Each number is 500 + 25 x the weight over its row's rms, rounded and kept within 0 to 999. Layers, rows and columns count from 0. Numbers have three digits each. The size before them is the row's rms in percent of the matrix's.

# layer 2 attention query, 256x320, rms 0.0896, rows 0-45, columns 40-79
110:532506499518465472503534526496505544498498492513498469503519489490443466500506505519551503537572466515522487479501473498
086:462511480503551500460479515517486492500484469538481525474501542463480513483471540511462480499477488516499515474493516485
086:507525500497556502491550466475521513497463511473486501522453513499506529530517503490527468526514491489462498481500553503
102:502513488523460481515540507529512495465481442515530523462529504467496498488466510495481470551509487453505535489495523487
101:529484465468528525501488493489492510506522449436500494560483496533542520528515487508453497569485521522541510523499471515
075:507476510518530509463496515456488569552466466543493474474473534493562506498475522523491509564516490536537510535504512490
108:476482510516500489576479522473552467480513536458498516516502470489502499492509488449490513480493517481527512489494505506
095:475508512510545469478504527480451488511476478522497493479493517511536526480515508523562492458500482510522505528492521532
098:447500463525507516471515501497485477518514476478503482531495515527509454471484524487495498480480518451526511459509492549
102:536484525483476474484505549482546475509494491522481485513506502481453445495521504498508494491481498523483493483508510494
098:478515492480522515488497484461560487511520494509491498538472479514492499460519514493486481491511506491497518474490510500
100:529505558490503521482482492508482454475481458491508523524504470516518499464506460451441446475481503496477445488506510487
090:539525511480496498531508488497529517495506498546501502512477469538483484543465503482558481520535507478509488487468500497
095:502511445517537476513538477502462527432506525529477455483466476507535451475507478507470470503451478497512526433506537516
091:515527509478520468513497507475471511488459525473478471515476513534466538505461520534490501494505484477492548497503505489
087:509494515517491477543510498514518489472508508503450531519515494519496511515503520505526520500500494516456517497491534533
096:492519517486490451530471495537472468477492536533478509450532501482484501505529430531509510524557491516534535494522508508
092:488499463521543525474472477494514512522536469534481483501482475510499506491531556503510490513501497494476476508524467528
093:503485516500476474541468488519500448523509420480503511495481481492521540495515465485510469489511492535512451500527478501
103:514472485516503525516541475508501521522440501515498473456483482506491480505505501499544509493550518543485493478493485507
093:486539471480533503509496468508458545520515468508467508540473478503483540473504542497491472468462513528505509495513506525
094:470522498489551548505524496545476485519511511485517535479514484483531518468502497485507510496499510483475494478446531509
097:474469470521492489491484504511527505489536495501487495495538489458482464503495512534523487452500474472540517512489468532
099:543498479516480459510520474501549481490500475445527518551477484529513490516511485507480528512504534489511508499511516505
098:482523499496570495494488497464523481499513485487478518509484482448530545511530517490493507488511506510505500483542489453
096:550540516506469470512549520510519532520513505475546514496489512523467460478486464522521506492491513499498499530512425474
096:493489498509483493499520510506529556475471474537541485502561488473501495522484526490490510524507484518463460507495475536
096:502519503501526520495534523477479505497447486512469461465475515536456488480523519528478455540480472478497479466493562509
093:433489501509489518497496482475502450514513528502509511500464495475530541495459521537523502503519534486535479550531541485
090:462453504495455482516512533541474541497508475496553518506476512494474527529522538493511474490537472523488513501462479519
098:454533522492514533501530521480527498521474544487530553486495513516485480520496462479469473491495558477486516491542520478
100:468540455495486520496482454550515487460543517504503486563506533517549505509457522520492486465510475502504508490482485514
087:518509494493478475509487485489471474518484474483486479470516493461470466500499449536507528509510489477525454502477538505
126:460504489519535518444524477528477503484493483531497481487487504498505506517451548516486476479522485483468537450527485455
105:533495521465483502561476499472526520549489517460531475515506466490506493498529499458514515501491517485508467509499529493
090:515483485519527489491495506511510519502427512465467482505512511516513464497490527487518490548504534477495557455507538503
086:501528449511504499481465503539454498497497546536507519489487491478481504458465532487459468535507548510489493502467464485
071:496495446460492476462491521470501499493500521492463494478488513550546482530511499471516511499489527482509482481518512533
150:521461494473491489561482523459530490511517514449509487515482464504525485495551501477501511515475521494521468524486511522
095:479474564461510538490466498476452522488521477491528497521471498489477492517488501513498484466524502486449507492514443541
092:519519503504502474483524500509476491466503486529508532465495480462507487487482529488433540510528481467486515500502505472
092:523481449464503486502477517476474505540514522490508472488497506453530457480493474464494499448508499530476459497473484476
094:482510490489478497503502494490489528520492530529540523545487492500487488502502501511510475547492506486507551488466519520
092:528493517498452494545438478508550498478518491515454484571499500471518529493481497500500483487549495492527517499530473492
098:536480509464519507519495493463519576504537528484535500499514510505524451493498481517505498549505484497491540497485493545
092:509497482535498517536514493504527528481450506520503484519534531502497476499543449499514566517479474501526500484488489504
# layer 2 attention key, 256x320, rms 0.0934, rows 0-45, columns 40-79
083:485511477471472523469532512490512486507524506502512487504488513488453555461484487511516471484490495500474496507502518521
099:519520497524504502449515497484461534491488531544462479537513534457516513493506478489507500522517513479525506531471494481
140:503508527458508493508496493502490518524517510483502510525480453499495504492534511474458515479505465498478503517465469567
094:492516530489499510515508536485496515509510486513469495484540494468528511576470479504496493496486490504508502511547486528
077:518519482538474483508536467493434471451519493517544473491532494548500479511515528468517526455506503472526468474498471514
071:506502476445464496487515481536533476515509478541501474510546493489523496479531491483514533530481480538468519498512509492
078:492487509492476493483506495475465515499480536512458519538494525465486478481556509512512513530465522475543514517477505512
091:509458490520504473482483498482478504530490522474474451508511485490521482485460565493480505502510483505538544471471501496
093:466521509491515514500503523461522535492445537523497482504498508448512559498501539468518540543500473505507502488517497507
092:481504431498484537522500472520505513492517475484523470534521525513496484498459535494524530520468507501562549509426462524
098:460476495580522538516512521494502517508494486464526489545463531561513486470485514485483533504550433490469450523533514468
094:506501472500503482512518466460518513484525505498491506462479537541498492508537537513442550505506472519482487490542511503
092:506533471543528519498508454500529465564480497515514541487489490547497445485487530510503483477496477512491542472448524507
091:487535451540509507531473481514503517524522511490504531520528524495501503497553485476495473513517506521490456463461505469
094:507531510539502466483511540522509486524521477476449516504471489485512491467513497515497515515517501499526470519477482475
095:526491559532510483480512507536508526529507476479548516500467499488509532546497520502543468545539493479515486528498487487
094:485460466480531489472532480504542501477496540481482513471520508493498531539440513504489495497488536489511519482522520504
090:461515438478493478481480519539505451482479541517514483527477536533512486474514458494504491519508490505445494519500519482
095:483491477493512502544482463528481508508482494462478508509496489477430509495490553501487569506522511467473503508506493538
090:510493470508483527522492551498470498498513483522503499439480482470513536481505546534477507481486510459510489474493466484
087:566508539541518498447469498495485490469471468520517517495483463505486488507526524487506516543476554465483527494526530451
094:507513518525484467500497529483489527492500496481522490480510488484507483562470492485526552511505515520507523510465523506
094:499532494463498547496515511464515491456490493474511479538523522514478507471485465490506526505514473497523478479470512473
095:481509504487536524500513498529458486475512462472474499536514464514487521512460548470413538459507473479530450487495481529
093:494487525461503500467537537488501501479473469531480512507436499526507516535503504544509558448485522494523463484538521520
092:477495529503495500524485450544496439509528488508505499504484506457572502513497509492528481546516464480511501526524520504
089:507508519519468493477496505473470458517495510473526493511492509484502526519537476477464501479499519439506489469469469504
089:527476457544446533463557459476507526501523516490527495527528491506479519548501491474526536531511498474497510509450512525
096:515508502506493486504503488496527513504515520498462516533499557465475525503543525501450494504493490546482476514524499480
093:494536469486504514484474503485535474520531508477515508460537506510569529528537495508540519518508489526527528509477460482
093:547457473498487491511525515521473528513530491497485533500511513536481454486505490521528503523515470529513470525486502463
089:507467514494488512457483537476565520520516489504509511471497489465463519504506486469540489519493539504459510520503492554
071:495517492500502518517506511485527431496494478512501482525552517480541477490498507486499488445507507515473510520531486494
123:563512456519492504465495497504461527509509457552480495485506552490488497492488506550518504514487501518528494527475552494
220:496483534485484482548484534507512484499501507434513502537473437522501502496517504437505522479500495490493520492517466529
088:504477494525518525489460499468486506517529470506496514502473493469474551496498521469455522476515510559465470535506512503
078:523500476488462451506517511440526528504493484494505510455521485534501540503555496508518509475443522499491441541521537514
140:465484514485473500499511538473531490509488495473501510555500436518493510509495486466521501476494463508512511481524473514
181:525515468516513513457504479504477511494508491556482501457516571477501496495481499555494478522490511510516487510482541473
091:553506488480465458491473517512554509487482474500498534523492539465525497483454522436522479495483547493466495427495537498
089:493486477515501529529499545449502468506471489507501495531495504494475500536547482482545435531488542578473493502546478491
087:525499512562513465520542442509507489524484462473519498516506505563476472466472504514500523525423517472491465482520517525
095:467548521510490501465476519511532457503488477458454494519512471481502506484490477536523525453489493482487496520552504486
087:456438462536519483498524501487509515512517466482531517536490475478508519479500521487514534495507465469447491517528487484
091:491478543504450466514470448516493457472511512526530484509453501481488497523488514482506523501476507507460453514502492468
092:462530520454503480484520500489508470525511512490527510472491471511468504553467529518443484546511459487523515495508522508
# layer 2 attention value, 256x320, rms 0.0605, rows 0-31, columns 40-79
093:524502499524517493500513495496494488449470505512467485545490534505483507441552489489505516504484461500498511516539469488
098:534485497490554504522540529452477542471480482508508500518475479464534491467510522518448517541525510496482507515530517511
087:507522474467509485523508538498483530499513446503502437509485484497516477520497524537451513481463500501548503493531490474
089:529518489523522520472513512544511472526509497504528470467507528492532522510486510510524493524485534521506543465544483520
097:498521521474569495512536491504446511465505490504479454502466510542482502493512532490487500479517495530537516525507480517
090:534505498490504437496495521522480555524498490516486496502569496483508468508491477505504461455486510508523513472488478494
103:491541499501453532517480503483540488498498509471487557552506520454540503486523540473467489526518517512528525521481504503
093:536501480522518474503532498494508530458497476527501482488490461496533477522512477476565503540497501509501487525493480486
091:582530489505455484480504502479511481509480502531534485512547511476488485486521468475466499457512539498510526525463489554
103:460520485494469488528518503531532480462450504526495519483489491469494486520501476493515513530502506468489493499483495520
090:484466515528493471508505534491455488514475464526529495465478506511514487512501507526472528500520487515467450477484529512
094:510506474498489502547496496467505478476528439507542484496528475466495508511503498452540518479470539470514477441499516531
089:507490433509522508539496527468493498472531454537476510479442524471530491505427540510538517536449481528463480477446490517
088:527455552501518469488456500505500534516502520512485516521499507526497496477505520489479521519501507489482502440435545453
093:477489504514509486553531493491516450512476503517527490517499550468485542511522543495535469471511506487506501511471464514
089:493525474519483510478484511514481513465536475503488524551544501507503516505478514495509496497468495504503489526496510487
089:502564525488458508434500514521514489495473477488483487517484514537474508458549487526494522515452534476497495508504534496
093:522503501545501514501491492475507506474502547513499482514489518438469491519505482487512486500499526535551485527478507506
090:532485500492546523509477505485536513536482466498491504522492531497503522486499491484498454477522518485530517472463486488
096:468499476498504526521476529480471477481471537514515506527555500484531522491523497476516499482514516485523507499463491499
089:481491496519497519487460493472506454504526492494505474495507499498489488501473546512499535509514546455520430499504515478
090:554450524477526516519536505488521525452530500511495507525480488544465484539512482528493447507460487496502518503494510477
087:482518445504422510489509530483531523485514530513514497513540510487559489515557510496503476501534543516525494512521551500
096:525524478483503473518508499495500464451507467485490501486483478501502460500512507490505499489526505502532440447531498495
094:464470475461505506511494486477514495519503488478479502481492480513520486490529490520463501438500497484476482510525479531
094:478481491526474483499474450499501465466498514472507447505503482534527514514484505506526487468524514446489509475474517483
090:491541519504442461479492500530480475480513458473499512474480506512542551496465529498491534503468480449484474537480496497
098:495514524494508528493499470431494529513546483470512556509514464494515515486496521496525533500467519450488525511526465509
085:427483469501509527497509515493532521454510499508518533477496530475462453454479501498525449475536539488489529506471493499
095:457518517478538500459469521502484538492479489500491465507445484485547487508499489518472497497475503500503490506521506518
104:522506503488485524513497555536525497483515489495475463511499487483507471539533504459518486497481536464522480519470542488
090:520443497517540521508501522489493509528498514495513480511487483499523495499513529500502479488470488536525496467533491511
# layer 2 attention output (transposed), 256x320, rms 0.205, rows 0-31, columns 40-79
087:498530534489504491511513506517515504498476523490503512467514504474489493486476484491532507477605496522520478488507518539
097:531484522493458491506482477485490514496494501482487534472468500511463497510466510445552509482496537517563497503510475469
089:529499558562517488485480534487465547481521459485533540474491489486475483424514481500517492517472501520488529484450475506
084:498502456477500522509512487441493472503477481459501519516488457530502524506532503491462509510472502491480459482509523453
096:486465514481490497502498504487490525481531514500527480500514515478455452493537490551557506478498471494509468495454479484
090:494502485477567526469477483441497491447489485515504494500526528473523579479455504522493514507552519508484492462498474506
094:526474527466466478500483475495487493520565495522475478475522480483471504514471502506516542481515480544504493464534493542
085:455522522499521517485490501489528495519529514449534521511482484462485491480511514488488510442493502507496494511524532543
086:478477508520515531475492483505530507507480486471469481489488483496511490489530531489505516494493436487504533515436518492
087:500513439474499541530500471521498526539500489526518500529530480501501519524550467466510479494520511477538484507488479491
090:459460514485478556511519496521508511531469527500507489463518482485473503518521495489518506491506492530500521496452536502
095:487479499467516517478479500482462507490492516494508540562482507497491521514509462462471497498513553504502510459508509537
086:499501481510511509471516520493452498465513519465474474519483458492533499506537499508474520525512506501536497540511493485
090:507517507471447510492564456512448536540476499472509490508515483480518465531522559516570502487496509526535492511528495521
082:492517510490523526435527522499520555503520453509511517538501490516514474494502461493487516484504481521472521504547467487
088:512516530466469529469502494518468484483469504506513491465470518464465491471540541463465511484479481504480542506517519494
077:506464516508458466522505523461516472440555482468532461502508479484499475499458510500493509529477503552474480510525470517
091:471519505480493504443525519521540495498530550466515522495493492510492509506505493506457536498518523483463522455491522536
084:506545482493471509491497509530475517521545495511471494487464517481488513494475494500467496555505484501476484479508504528
092:520486491523504467489455447547501494474512491482497512546489499479496502531445448471493469517539501512510522476508471511
084:479501474507533466482525488551500476440467532501487477477517494486489518506488533544520491528463478522496476558539519510
082:521525443545533475496479513528481459538474492499518513500503529526502523479501521532523523481480511507511478497478468511
086:486534495467497487513504469445520539490532480486497505488457495531438510499501540479462464499494456473494468467495452530
080:469477469521499570454539465497478510488544536516498508477523493482521483482487493515477511501475506523503527476514502487
085:492531514505504493488517490490421465476513535528481518547524528500479524537466517500502530520478510480470554522487536468
089:510505484468467514485468504517521475481508542465502531501520504515478516553511461537537511479498490496512501499492508510
093:451529508469514522524523552480494500467536503505456523466490490481478461490540484508516505502485511473502484463519527461
092:505529529495498488508486504541483528481476521504475467496501538476502466487539518527467476523530487477502540537497531527
090:466519514538506520469524467493490478480484538455452498495478515515542534512474483521478516542491509522502509524525530513
090:527475494552495474486505521492426502451455519524525515482524539517515481492490523483556482488494525471523508472469486489
098:470515535461456523515484474537508518488480501514506497489552494509454501482507501460493482489459467517504492499470481525
092:501548491490454461498552495541502477537546536522491521537493513503507447485456522513464520516487483450483469507504472460